Part of a small language model's weights: learned positions.
Each number is 200 + 40 x the weight over the matrix's rms, rounded and kept within 0 to 999. Layers, rows and columns count from 0.

# layer 2 attention key, 256x256, rms 0.0269, rows 210-255, columns 0-63
181,219,246,196,212,198,154,261,167,224,216,194,205,200,176,202,197,191,239,242,191,195,251,224,179,259,216,179,204,194,223,194,199,227,262,201,233,199,198,245,205,214,196,167,170,178,176,164,169,215,203,275,194,212,191,224,213,126,153,200,180,205,150,200
240,223,208,195,183,210,211,168,206,209,201,250,175,189,225,222,195,174,214,206,160,202,249,233,209,155,163,253,248,210,207,191,173,213,242,159,190,190,210,166,207,182,164,247,169,196,202,168,217,206,201,204,203,195,263,213,150,185,217,158,220,186,222,196
218,226,218,172,188,230,250,196,177,190,231,203,228,241,212,221,183,170,178,209,223,270,183,235,209,210,137,212,229,140,144,151,157,204,196,263,166,193,246,259,206,271,204,240,192,133,273,180,204,229,207,179,200,204,240,202,188,149,154,170,193,200,224,181
240,177,165,153,243,179,193,263,186,166,204,214,230,201,222,165,206,196,214,263,213,172,185,235,267,195,186,172,214,227,233,206,256,198,257,178,213,219,239,238,181,223,197,210,187,217,204,204,198,177,203,167,160,202,165,205,214,201,131,156,189,193,176,182
132,253,305,201,232,191,146,186,213,235,161,170,200,199,221,179,199,170,196,152,199,245,156,182,177,212,180,194,155,155,161,167,186,172,199,181,176,231,244,220,253,172,187,185,182,248,222,183,176,152,195,202,213,220,241,210,183,214,209,139,248,237,182,236
101,160,198,158,223,243,175,196,239,143,229,146,227,225,165,207,235,228,192,149,196,178,204,145,248,193,224,201,201,155,219,230,185,209,207,211,207,198,177,248,210,184,248,139,192,188,177,219,142,260,188,243,201,248,134,153,207,195,244,196,227,161,144,221
216,220,203,201,192,216,186,189,193,184,214,183,247,241,204,182,228,230,216,214,216,173,194,194,183,203,181,202,148,178,201,294,119,224,191,252,167,161,150,204,185,207,180,165,221,225,145,241,241,206,217,184,231,244,174,249,232,198,191,136,176,227,209,196
205,195,206,260,193,176,254,125,175,96,199,185,148,176,234,226,222,239,173,159,211,231,214,213,182,120,206,263,162,214,174,161,152,214,174,176,171,196,230,151,186,179,193,253,212,204,199,161,203,156,221,156,216,105,218,215,167,246,171,200,230,213,194,184
188,190,218,204,196,245,189,235,163,202,226,147,187,213,138,217,126,172,143,171,182,292,195,168,202,209,181,150,229,191,200,167,182,194,185,210,217,184,233,229,266,183,169,187,163,140,243,220,167,254,160,207,180,221,206,179,216,186,205,203,217,205,183,180
250,223,238,155,238,264,259,212,154,209,216,202,263,172,235,165,227,172,209,162,209,197,272,248,183,227,195,232,243,219,207,131,217,158,206,194,169,218,223,203,192,182,194,270,191,183,203,165,177,200,182,203,188,179,199,183,176,241,218,170,203,199,221,222
238,258,234,210,230,236,226,179,190,162,166,172,216,166,203,210,235,186,197,181,164,226,206,243,235,151,151,169,165,188,190,187,198,243,185,175,194,218,188,203,244,189,204,233,197,214,234,188,192,204,150,179,201,220,150,203,270,244,238,214,194,211,198,194
184,176,245,186,217,223,233,213,183,202,196,261,238,205,171,208,193,137,175,168,187,199,163,247,199,233,185,161,192,222,159,193,190,229,179,250,201,228,216,165,213,199,232,144,181,215,240,217,174,188,159,202,199,247,230,194,269,227,205,192,202,186,141,223
193,208,211,152,221,184,234,239,194,204,173,208,152,219,219,161,220,229,207,203,226,212,229,196,250,148,218,211,195,221,225,174,210,209,190,187,206,206,217,175,243,192,207,221,197,208,188,195,251,187,148,156,177,164,176,245,225,215,210,194,214,146,217,204
211,237,211,167,177,210,239,137,190,255,197,281,196,215,164,224,182,248,227,171,236,216,156,228,178,247,186,258,229,211,189,234,189,197,190,202,220,300,257,235,183,218,174,206,231,155,210,214,259,244,237,205,266,270,233,230,247,193,209,182,186,173,200,198
226,157,169,202,243,209,189,248,234,202,183,161,186,206,235,206,201,203,185,239,166,203,200,183,208,171,191,137,255,224,237,165,194,187,183,201,228,209,161,204,219,155,212,213,209,205,213,211,145,184,193,231,238,171,227,125,199,207,126,215,117,188,164,218
189,203,217,225,205,206,215,200,203,176,178,194,204,194,214,141,212,205,183,210,231,186,189,181,189,232,225,205,221,175,141,185,210,200,210,195,189,207,202,180,162,213,206,286,260,206,210,217,205,123,237,207,184,168,126,192,205,184,247,194,249,206,266,197
219,174,137,199,130,198,197,201,177,206,200,297,255,191,228,245,188,175,195,234,197,175,206,166,159,179,221,239,182,237,190,175,201,259,174,227,177,254,202,255,143,233,202,232,174,256,126,222,266,242,196,164,255,218,190,234,213,135,216,245,188,210,189,166
174,205,217,230,238,159,253,153,219,222,201,129,159,218,193,209,125,206,190,190,212,220,205,187,229,186,173,187,198,159,267,236,171,180,198,189,144,268,211,237,185,195,207,147,212,208,213,186,199,154,195,235,198,212,204,177,212,241,222,238,241,152,226,180
179,221,206,129,249,235,198,166,224,187,208,197,274,226,224,228,228,157,183,120,115,224,169,210,217,180,220,178,241,185,158,190,159,232,186,191,197,217,187,216,163,212,154,211,206,237,186,115,208,154,207,221,248,172,161,169,179,183,267,204,238,175,221,195
222,205,214,214,192,206,225,174,222,268,176,178,190,159,192,206,179,171,216,206,241,259,201,185,202,229,178,223,187,205,188,220,237,207,207,179,186,234,199,222,192,191,196,197,154,205,180,175,247,221,183,210,243,214,206,131,175,134,204,251,225,161,211,157
134,265,212,229,163,221,224,210,248,228,278,168,209,195,168,149,152,212,201,252,164,153,255,167,234,212,214,204,199,234,230,185,171,175,218,206,263,216,196,154,232,200,207,216,216,251,193,174,272,224,219,212,213,178,149,170,172,174,132,268,181,191,294,220
180,219,168,215,216,173,198,202,208,170,221,163,223,255,222,186,203,217,196,213,217,181,261,242,181,136,126,245,165,171,173,257,207,146,175,228,163,195,199,138,202,220,231,147,201,245,256,275,191,192,169,165,171,173,195,180,199,245,235,169,191,183,201,232
209,215,230,203,187,175,173,179,226,193,245,197,223,179,204,227,228,252,255,247,228,197,141,173,221,173,232,162,192,202,257,211,196,192,194,209,216,196,112,180,192,203,146,171,230,203,140,249,177,187,240,234,221,245,181,189,218,211,205,196,243,191,175,205
177,210,207,274,227,217,150,182,228,200,193,182,169,211,205,176,171,198,225,177,162,140,187,148,176,217,192,212,175,220,157,171,174,203,202,185,210,257,263,154,145,171,189,201,199,194,186,214,253,179,153,206,217,209,213,219,179,246,201,201,207,151,194,237
205,218,206,187,143,206,196,206,142,229,140,208,214,200,197,198,175,228,141,275,242,239,206,213,197,240,189,218,228,254,144,184,197,194,207,235,218,169,257,155,171,237,218,201,213,265,260,235,233,240,156,129,259,168,210,216,204,194,240,206,229,206,215,152
175,255,241,205,182,193,174,173,169,252,205,158,181,181,259,154,179,164,147,165,220,245,195,151,144,186,200,233,178,190,210,187,147,211,224,181,168,158,188,210,204,134,193,216,237,195,258,158,182,196,211,254,203,177,123,193,197,144,193,193,136,224,284,264
262,187,239,117,204,171,202,229,213,194,216,201,242,171,202,209,246,178,200,233,227,229,145,249,165,213,269,154,145,223,143,208,159,324,234,270,246,188,161,204,200,157,207,184,183,191,186,226,145,174,183,207,197,200,246,245,251,185,195,207,160,271,173,220
162,187,217,214,220,197,193,172,198,181,189,177,171,184,205,230,239,237,200,221,187,182,254,199,248,199,199,215,207,194,274,254,192,189,216,200,172,217,181,159,191,177,214,170,225,196,184,171,213,192,233,238,225,216,187,154,164,226,180,213,235,200,210,181
154,208,152,288,251,162,158,178,229,230,238,163,203,234,141,258,189,218,248,199,193,130,191,213,194,213,242,321,165,180,212,270,247,194,208,176,137,242,204,270,220,218,178,157,195,203,187,204,175,237,272,213,238,200,166,160,179,200,229,215,218,221,154,280
186,202,223,233,132,207,242,204,237,168,150,173,130,157,206,200,182,250,199,170,202,198,221,168,196,153,184,188,204,247,157,218,206,144,263,195,240,176,212,118,236,186,261,224,230,218,165,140,163,155,129,194,231,156,235,248,187,260,204,191,154,198,223,207
205,191,162,273,154,132,210,150,181,191,200,216,183,201,224,250,227,161,212,247,213,235,194,201,261,160,181,195,204,181,197,190,224,201,200,228,255,196,170,226,227,157,101,249,132,228,197,240,263,202,148,147,177,133,245,247,212,261,196,263,205,192,192,205
189,149,173,213,195,242,232,170,186,197,188,179,258,207,240,194,245,212,184,161,216,182,211,234,180,186,190,225,252,236,167,165,157,176,182,260,201,211,166,254,222,188,217,249,246,168,196,160,205,188,242,179,222,221,182,158,213,207,241,242,140,185,230,215
235,254,183,227,158,199,193,170,240,194,263,268,255,165,213,211,180,214,252,195,208,140,203,246,200,176,245,184,168,238,162,196,153,210,205,168,211,211,169,151,166,236,157,164,193,188,215,240,230,217,233,269,215,265,265,166,165,149,256,174,161,186,181,231
145,214,192,228,190,220,180,154,197,199,201,150,197,218,239,180,239,219,167,159,193,208,187,225,142,223,182,194,190,171,177,202,178,158,212,218,196,185,204,187,169,180,208,199,200,239,191,171,162,217,187,243,228,187,158,177,170,189,198,209,226,226,222,181
141,164,182,187,228,142,183,182,209,233,236,189,211,243,246,178,207,237,227,185,239,212,164,174,222,211,223,220,193,189,214,176,218,204,189,257,209,177,209,240,245,216,212,188,248,159,221,189,221,156,208,218,164,197,186,171,247,232,212,246,183,198,206,198
131,234,183,166,190,202,191,218,135,241,253,181,164,241,182,172,174,181,188,215,223,226,239,183,171,252,220,255,183,199,227,211,251,156,204,239,231,194,279,175,255,213,214,207,187,212,241,222,214,187,170,231,170,198,219,210,184,201,165,283,199,205,224,193
203,260,182,269,190,190,198,152,188,228,153,190,236,201,227,175,204,173,168,183,211,146,252,202,144,245,236,176,152,207,157,154,123,244,232,215,228,167,213,209,236,144,228,276,243,210,214,249,227,234,211,188,200,233,172,206,189,178,139,146,173,189,226,237
154,105,161,282,257,169,141,184,225,197,174,197,190,192,192,213,206,235,227,211,209,235,174,156,179,233,173,222,213,203,246,206,281,220,212,176,197,189,201,170,200,183,152,159,234,145,168,194,180,194,219,196,164,160,234,188,186,253,207,241,179,271,167,217
160,231,185,205,184,193,183,189,219,274,103,110,137,188,171,186,251,219,205,175,182,210,191,199,202,233,237,207,152,167,151,235,205,215,205,129,192,216,225,167,230,226,153,159,190,214,225,188,239,189,139,213,157,217,155,214,249,211,278,175,181,165,214,185
213,209,171,251,256,208,218,225,199,240,228,93,178,240,220,157,187,202,142,220,153,211,207,194,141,214,137,215,214,177,193,194,212,155,223,139,208,152,220,186,212,250,188,264,202,218,203,227,259,207,190,175,160,240,146,214,192,208,191,168,168,258,245,170
210,156,263,192,244,192,164,228,199,114,208,203,204,262,248,246,150,182,167,259,207,218,221,246,222,165,175,222,195,191,252,190,229,178,218,226,184,248,199,144,178,214,239,155,145,250,159,193,226,162,239,155,183,225,251,207,166,203,187,159,261,180,227,160
182,160,210,202,190,187,158,215,169,234,168,252,218,176,177,222,212,234,172,235,221,173,242,256,208,208,236,255,227,196,245,182,211,215,178,226,173,204,180,187,225,227,201,124,209,182,166,200,205,194,211,189,194,204,185,230,176,251,253,236,192,178,191,185
230,178,189,269,182,194,239,213,255,251,216,176,181,185,193,239,234,148,214,268,199,165,203,139,174,212,204,214,207,246,215,185,216,165,162,192,152,237,172,181,189,174,147,131,183,158,124,189,170,222,235,219,269,197,254,164,210,213,195,224,232,182,255,113
143,222,201,223,212,124,149,227,168,169,200,189,206,243,209,244,240,188,268,208,218,136,253,236,243,113,153,204,249,162,209,196,216,186,167,191,170,142,172,240,200,180,203,156,137,248,209,189,203,186,136,185,164,184,154,238,218,220,164,202,235,213,249,199
220,181,220,97,182,213,218,256,149,202,186,272,213,184,183,141,135,215,173,192,273,247,184,208,241,249,238,158,195,249,182,150,252,207,205,238,299,136,180,167,248,216,249,236,154,226,212,221,176,198,187,187,142,265,154,253,214,147,234,166,187,190,172,189
229,150,219,192,190,209,231,222,165,183,143,222,174,155,141,152,189,195,164,206,265,190,215,219,233,211,243,203,201,258,237,142,211,192,276,231,217,151,159,199,238,178,227,183,209,187,188,224,188,222,263,154,192,201,207,215,171,185,136,113,190,242,210,199
# layer 2 attention query, 256x256, rms 0.0245, rows 211-255, columns 0-63
176,170,147,201,212,202,179,231,260,220,272,211,194,187,163,172,188,183,218,168,198,186,249,208,210,159,248,192,223,202,219,188,197,200,191,216,175,196,203,212,137,186,196,183,167,183,190,197,238,188,205,223,210,254,191,195,198,197,165,188,201,225,201,195
211,170,208,194,296,232,154,222,198,153,175,206,263,207,204,187,194,193,159,255,181,227,187,188,217,204,218,223,194,226,237,190,192,205,161,210,171,218,188,154,197,168,210,192,206,173,172,192,229,176,192,161,209,180,217,206,168,238,183,170,223,204,137,190
159,146,256,186,209,219,201,235,167,169,176,182,185,194,199,160,214,182,202,222,221,164,182,206,209,104,193,220,180,206,231,239,229,212,236,213,175,183,215,215,220,192,177,176,219,192,226,193,226,196,137,244,222,158,218,169,190,248,244,202,206,184,194,223
208,156,144,175,210,163,196,182,208,268,175,229,232,170,157,183,212,198,240,191,231,183,170,185,173,199,273,228,147,188,157,229,202,192,145,230,218,205,178,249,179,220,222,221,153,193,226,173,202,235,217,224,246,288,181,168,195,212,246,165,222,205,139,200
219,205,245,239,163,191,194,197,154,185,198,234,203,145,227,242,160,260,174,269,212,237,180,213,148,243,251,148,205,239,187,209,214,235,217,194,265,247,222,265,194,197,188,206,210,224,171,222,204,214,203,226,245,228,211,228,235,185,234,187,205,168,159,179
234,236,268,198,187,221,216,220,179,192,183,212,219,150,182,222,178,214,217,249,258,180,202,201,245,230,162,114,219,176,159,209,177,149,158,154,206,195,206,147,223,223,197,212,210,168,223,188,249,220,211,211,135,207,215,179,237,188,216,229,181,165,157,228
140,192,174,212,207,207,175,207,280,259,300,151,157,233,229,161,174,223,266,154,166,158,308,194,185,180,222,216,233,136,198,169,210,194,229,182,158,200,191,224,176,171,230,152,125,207,204,178,208,202,209,166,163,185,147,178,200,176,186,156,218,205,151,176
187,178,230,166,229,278,186,279,158,138,204,205,231,195,189,169,156,161,176,215,168,165,256,246,186,218,186,192,175,209,217,181,193,231,238,267,198,215,199,223,188,177,239,166,169,219,182,173,187,197,222,148,192,213,220,181,192,251,224,178,228,202,160,187
198,220,183,204,206,218,169,193,254,190,220,189,171,180,228,176,196,136,169,184,227,195,159,184,223,193,229,186,241,228,239,198,225,203,178,200,186,191,226,256,203,166,164,167,184,205,207,140,227,194,199,207,145,204,198,198,180,196,172,229,229,246,207,208
148,167,211,247,219,198,225,196,214,192,153,199,227,201,216,243,188,188,191,186,199,189,211,222,243,234,195,217,173,209,267,185,189,175,247,263,207,235,211,217,174,210,178,171,214,170,238,181,224,213,268,207,213,198,178,164,181,174,237,207,245,206,160,206
205,168,203,174,223,193,190,203,212,160,251,213,207,226,221,183,231,174,148,253,216,215,194,198,252,181,206,205,184,240,162,199,183,194,191,212,190,210,171,150,203,187,214,171,201,208,182,190,185,158,222,181,179,193,218,198,200,183,252,201,222,224,210,195
172,178,217,196,221,209,146,202,229,203,226,187,144,203,196,135,189,177,223,181,200,139,231,240,205,175,185,218,175,180,207,196,213,198,225,198,193,193,168,211,222,149,188,203,128,201,170,186,225,232,172,192,132,191,210,156,180,267,202,240,212,223,199,197
299,208,230,214,120,180,185,222,184,129,201,220,190,184,220,189,221,201,115,218,237,232,128,194,234,215,149,172,194,268,167,206,171,192,218,223,174,162,220,169,197,194,216,210,210,206,198,224,243,186,208,199,231,197,254,194,227,195,157,226,230,160,229,203
151,213,181,238,233,185,241,173,170,198,202,215,206,162,200,216,165,214,246,186,205,169,217,248,184,180,193,210,178,202,221,185,236,234,196,202,278,244,209,254,206,196,204,245,234,196,175,195,153,201,179,216,174,193,186,166,232,209,242,172,204,273,187,188
223,215,177,178,189,191,188,182,202,238,135,164,149,217,186,168,254,208,205,164,165,167,196,216,240,187,191,160,204,143,245,212,211,213,215,205,174,141,215,202,206,216,233,208,230,223,169,197,240,194,179,248,227,196,182,164,170,206,172,210,157,213,221,234
185,177,216,209,214,176,158,176,178,161,264,197,198,217,183,191,202,191,178,204,254,234,221,170,221,173,186,210,188,178,227,187,207,155,162,159,147,176,181,209,185,204,224,165,211,215,182,206,267,93,186,154,222,141,225,264,188,172,234,225,210,190,196,214
243,186,184,217,136,162,203,158,198,275,222,162,179,229,167,188,191,153,175,212,185,223,178,210,242,190,189,217,191,157,154,237,209,257,225,213,247,180,231,243,175,229,213,180,221,231,132,223,182,215,212,205,217,204,184,134,221,230,227,208,210,208,227,160
213,201,173,210,215,230,204,131,207,230,208,208,248,171,200,158,156,155,190,187,172,159,201,256,184,223,232,192,179,173,230,222,128,273,209,199,216,227,195,249,143,216,197,200,233,217,131,187,202,206,176,194,225,160,239,191,191,204,169,183,211,220,193,160
210,189,174,200,180,207,185,211,199,194,222,226,176,223,225,196,237,159,198,179,203,197,174,252,213,152,191,212,179,241,220,252,199,204,230,194,206,137,185,274,168,242,195,178,186,193,136,218,188,179,206,205,184,219,244,221,184,242,197,218,204,206,224,186
226,172,180,232,197,147,199,211,179,200,205,205,182,191,223,216,159,209,217,169,169,216,189,148,219,228,149,191,143,184,224,131,136,189,184,174,272,219,250,176,214,213,205,279,203,215,221,258,173,181,229,243,169,194,217,241,204,272,161,233,155,190,196,229
141,238,234,230,214,177,174,191,250,244,204,132,189,243,218,167,198,206,192,247,206,207,203,106,229,159,178,182,242,194,163,234,191,173,209,166,236,164,237,93,242,224,178,166,292,175,249,206,205,213,201,240,154,176,178,167,240,170,247,186,219,200,190,200
188,211,216,183,128,213,252,173,199,211,123,229,190,182,207,224,177,202,205,181,173,171,181,218,181,210,191,292,173,194,202,221,219,170,186,211,221,255,185,205,218,220,171,172,181,230,186,170,193,217,232,225,187,223,239,171,210,199,216,205,184,169,162,197
195,256,178,212,117,141,214,214,215,166,240,267,193,161,214,186,175,250,213,206,190,197,136,161,196,203,236,245,195,156,176,165,206,207,190,157,240,214,211,221,188,200,232,250,192,182,192,237,196,180,233,171,257,259,203,203,242,186,221,200,181,205,230,223
195,204,192,164,230,160,177,188,172,239,163,186,182,205,214,239,261,164,242,205,185,204,206,118,188,183,147,115,210,220,224,205,215,173,200,190,170,175,232,181,188,226,199,295,248,177,287,215,220,226,237,204,202,160,177,255,207,210,270,200,188,168,219,267
171,210,177,202,225,233,221,244,234,224,162,136,200,217,228,193,186,203,233,164,223,168,186,164,239,264,204,139,193,188,204,190,155,202,234,160,243,188,170,179,183,193,171,184,204,168,254,196,158,213,242,195,162,190,199,237,242,214,169,238,199,197,201,225
246,136,242,216,201,196,220,214,184,129,208,258,213,229,232,213,229,211,159,185,234,160,226,265,247,233,208,201,203,192,236,181,184,223,238,275,164,212,209,182,185,222,226,169,169,192,189,156,176,117,149,135,245,149,262,243,186,223,233,233,249,187,231,181
218,207,178,162,177,194,148,200,177,260,228,205,156,160,179,211,205,182,169,187,166,210,203,202,208,174,189,252,225,205,144,216,251,203,216,179,221,224,233,197,191,179,206,221,208,200,174,211,230,235,175,269,162,232,179,131,216,177,208,209,199,189,189,201
263,238,176,187,166,221,214,252,151,199,230,206,209,233,209,188,183,202,235,209,232,249,176,210,225,201,206,220,224,167,153,198,198,297,168,208,230,153,216,179,210,254,258,180,192,229,169,210,202,202,192,198,207,255,217,232,203,220,192,187,147,184,239,201
191,190,209,221,247,203,199,207,223,288,222,236,172,167,214,201,157,230,252,148,206,235,184,226,198,212,218,143,236,207,200,254,219,246,174,198,284,177,193,246,210,171,186,171,148,190,212,220,240,200,155,254,154,223,146,174,203,199,183,183,171,237,223,127
183,170,186,175,215,194,203,195,237,196,237,219,178,246,239,169,111,100,246,162,195,152,216,238,248,168,170,233,190,155,184,174,239,253,222,259,157,187,227,164,154,158,263,165,124,204,187,238,256,179,195,173,170,159,186,183,201,240,154,181,180,240,199,233
208,208,187,199,255,233,214,136,245,178,190,212,176,193,233,192,148,215,223,209,248,214,192,242,204,231,206,189,208,222,226,224,215,238,208,179,206,213,277,196,258,160,181,192,232,217,132,194,168,171,153,170,145,170,195,207,191,223,175,186,191,244,199,221
264,154,167,184,145,198,260,203,168,106,166,209,198,238,252,182,207,243,179,219,221,298,159,229,171,190,223,207,214,216,195,161,209,158,224,247,228,218,241,182,220,249,245,185,237,231,155,267,236,187,202,158,250,201,247,250,174,194,217,167,183,180,189,203
208,209,225,184,212,175,226,196,201,219,202,195,219,183,187,221,203,211,157,165,190,168,173,187,220,183,183,156,167,201,184,234,177,179,209,188,240,222,232,196,233,194,179,217,200,213,179,198,181,249,233,208,225,200,187,205,245,192,248,202,197,190,175,199
181,209,209,202,191,222,209,235,223,197,123,209,179,213,197,159,162,228,230,234,220,151,228,219,157,224,211,221,196,237,210,187,199,212,209,170,202,204,226,198,220,186,203,241,235,221,223,233,161,210,187,223,175,155,183,214,236,214,190,218,173,200,212,207
206,247,222,196,227,180,199,221,202,210,229,156,202,252,194,197,196,170,116,189,201,168,162,202,190,156,145,187,196,201,200,211,201,168,167,229,213,163,228,186,200,181,205,257,236,160,243,222,212,194,211,170,172,178,194,203,180,209,208,230,196,207,206,167
200,192,201,233,239,142,211,226,254,202,181,145,202,248,232,246,235,260,208,218,273,247,174,183,211,230,155,107,203,230,248,138,208,149,131,162,219,253,227,179,184,151,199,188,259,139,252,225,144,180,223,167,172,176,190,221,236,186,167,207,225,193,214,243
150,185,193,170,201,214,225,220,151,191,227,165,174,267,193,173,219,175,229,236,229,176,199,221,191,187,242,202,204,218,165,216,245,247,189,202,261,155,134,249,195,226,227,213,157,209,184,226,179,203,195,187,159,181,215,182,184,132,215,167,144,226,245,171
193,225,264,212,125,172,234,202,149,245,169,234,218,154,123,245,214,229,207,171,261,134,248,238,181,205,208,165,202,198,131,183,174,210,205,238,247,233,216,217,193,206,190,277,224,217,186,234,196,242,234,242,250,232,234,211,210,193,228,177,158,249,214,165
191,207,213,241,202,166,195,163,217,254,220,175,205,163,202,250,257,226,192,170,223,254,209,158,197,164,144,143,225,229,166,227,161,203,201,142,175,160,197,184,183,190,232,179,315,156,225,190,203,185,237,258,197,195,165,157,122,161,227,215,197,184,194,180
179,209,212,191,263,193,109,207,216,260,197,193,212,222,201,237,241,146,254,172,211,158,215,181,216,211,166,214,200,134,236,258,170,156,151,162,227,223,151,191,191,224,156,214,209,194,150,166,191,174,190,221,109,253,236,151,207,261,225,186,186,181,198,206
206,228,228,175,193,230,177,212,158,190,249,207,193,229,208,214,218,145,240,220,214,225,191,226,224,185,250,219,229,170,182,241,212,214,163,191,205,169,179,179,183,217,193,225,153,236,154,196,225,202,177,169,177,225,190,226,160,232,261,224,164,237,240,163
219,247,159,162,184,215,171,209,190,219,248,226,150,202,181,238,140,198,211,164,149,211,250,149,140,190,238,241,221,198,188,168,181,222,252,144,204,182,186,180,195,190,248,210,145,191,208,207,222,218,191,158,188,201,230,193,199,171,230,182,156,231,203,215
146,203,201,174,194,231,241,137,167,261,180,215,247,170,198,155,184,146,256,176,233,129,170,184,229,197,219,184,216,186,167,233,241,211,191,187,189,207,213,207,237,238,163,142,169,205,228,192,192,278,210,188,209,226,160,219,220,185,240,196,201,186,143,222
213,161,247,206,202,242,187,214,199,165,175,222,200,177,187,155,241,213,170,231,164,116,239,221,161,220,202,195,218,188,240,211,242,187,199,211,209,170,202,314,208,215,198,244,173,207,236,219,223,235,211,181,188,205,221,236,196,217,192,169,211,192,173,164
192,154,242,158,279,185,218,241,223,180,183,171,176,199,204,193,176,219,222,189,190,207,194,289,228,163,182,169,171,152,200,210,252,217,156,231,221,219,188,210,229,169,194,236,179,177,197,215,185,141,171,212,190,222,198,190,162,251,222,187,197,203,187,183
# layer 2 attention value, 256x256, rms 0.0332, rows 128-136, columns 0-63
194,258,148,251,242,213,231,249,229,157,187,208,144,207,208,217,219,247,172,180,259,233,220,186,214,206,140,192,205,195,218,186,193,132,139,209,144,149,248,161,193,203,216,203,246,233,185,267,178,174,278,221,187,191,198,175,173,221,166,219,221,202,225,170
209,173,178,213,201,240,250,184,167,133,243,110,178,196,180,233,147,235,166,200,254,160,214,152,175,264,169,215,207,231,139,247,217,223,167,186,235,208,222,256,222,201,199,253,187,285,242,265,209,150,253,190,202,158,143,201,234,159,207,211,215,135,206,146
222,224,274,297,225,197,238,184,219,208,249,223,161,207,251,214,219,202,174,169,255,223,212,218,210,118,239,162,187,181,199,204,211,236,208,198,219,190,114,168,174,233,144,183,189,243,216,251,240,134,144,249,154,215,227,177,208,177,171,200,296,197,185,199
168,219,121,152,212,234,166,186,255,256,239,182,249,225,227,181,199,153,248,162,206,200,150,112,205,206,182,224,145,161,195,205,199,252,240,253,254,193,254,201,193,220,248,207,157,145,205,182,151,255,189,250,188,199,182,207,162,202,176,261,213,193,185,185
110,161,187,182,206,138,176,194,256,270,147,188,219,252,219,187,223,171,144,185,166,101,135,173,259,187,171,126,169,218,257,182,188,190,210,228,221,152,211,146,214,166,184,234,242,149,188,222,251,211,195,240,184,127,164,242,182,261,196,177,164,168,210,238
186,225,302,202,177,233,248,215,245,264,208,233,241,238,199,286,139,129,186,248,179,157,164,176,216,173,183,152,208,209,244,157,186,264,229,163,184,164,237,177,157,288,170,194,148,232,185,164,184,187,173,199,227,197,185,172,230,228,166,160,215,178,220,204
183,210,175,250,179,188,190,195,216,216,203,206,213,192,208,274,139,154,218,204,233,133,213,222,240,248,152,163,212,242,244,189,208,268,107,210,218,157,236,185,182,225,164,191,202,181,200,213,279,140,206,312,118,186,235,159,231,225,187,158,167,237,218,215
197,188,221,243,73,245,241,193,242,156,152,192,284,229,165,280,179,255,204,243,148,184,219,225,183,191,178,170,278,162,229,130,228,93,201,164,197,286,212,250,193,172,162,214,211,212,206,232,207,143,237,294,138,122,191,143,222,226,153,208,113,254,146,259
199,228,215,198,265,218,182,225,235,165,205,271,225,211,189,167,253,225,243,212,278,208,186,253,253,175,214,167,168,221,209,190,131,229,220,225,222,168,93,203,159,252,159,157,145,206,166,200,158,181,202,237,165,226,142,147,170,180,248,225,171,172,193,220
# layer 2 attention output (transposed), 256x256, rms 0.111, rows 128-136, columns 0-63
213,83,280,178,182,200,178,233,208,160,238,215,168,203,256,200,229,138,204,244,190,216,157,205,253,243,219,168,189,249,195,200,163,199,211,249,167,218,156,216,197,242,234,184,207,146,217,194,172,204,135,133,208,159,244,332,186,244,274,155,276,192,133,194
170,187,232,186,201,195,111,165,206,229,176,253,196,200,183,160,173,219,208,222,188,280,157,250,165,163,181,194,218,181,191,153,174,194,217,221,170,218,193,173,188,256,270,254,157,163,167,249,169,235,184,225,194,300,303,217,135,246,192,193,226,232,195,229
307,169,195,178,166,209,153,240,189,137,175,221,243,194,195,288,222,216,193,220,163,229,226,156,206,200,148,185,206,179,212,180,183,153,198,177,202,207,291,163,223,157,212,150,260,186,189,255,191,197,195,136,266,130,187,192,207,159,196,213,196,226,222,193
230,194,245,297,169,205,226,206,179,241,182,221,182,168,190,226,195,236,199,205,154,189,183,195,217,176,258,170,226,190,166,254,234,186,158,131,169,225,134,216,195,167,169,171,230,264,180,179,202,228,224,205,225,203,163,190,268,178,247,166,218,250,157,161
245,264,198,188,166,153,192,226,214,134,246,206,168,132,194,206,265,192,308,220,224,229,273,217,224,184,206,225,232,242,210,221,271,227,201,199,196,210,215,212,243,240,165,110,159,198,212,182,193,218,217,269,171,208,239,156,168,135,329,236,243,233,183,233
195,211,159,165,131,177,120,205,164,254,158,196,194,141,134,138,239,233,248,139,290,172,280,208,171,219,249,216,179,237,120,201,251,183,201,169,245,242,144,230,258,180,179,250,195,141,176,219,152,262,205,249,142,218,190,184,138,142,201,205,150,203,226,263
192,152,142,196,210,229,124,283,237,184,233,155,179,183,152,119,255,209,223,181,162,174,193,168,235,156,177,202,182,180,152,225,192,182,230,178,179,149,162,223,193,230,230,200,196,208,202,210,174,227,208,168,191,197,175,190,166,201,250,203,229,184,192,222
182,172,200,137,311,159,119,190,181,191,180,184,179,189,234,151,236,181,200,180,272,167,212,180,231,196,186,169,186,170,220,195,205,216,162,217,179,152,179,227,225,224,210,209,194,169,131,199,248,157,112,176,273,204,219,229,148,226,289,144,327,154,256,223
264,151,164,220,240,259,172,209,191,217,224,201,196,179,225,265,206,142,166,115,183,183,191,167,153,162,136,212,143,120,131,197,207,198,220,173,218,162,250,202,260,81,197,182,236,245,279,208,242,281,207,259,220,148,275,181,263,158,182,249,185,202,197,117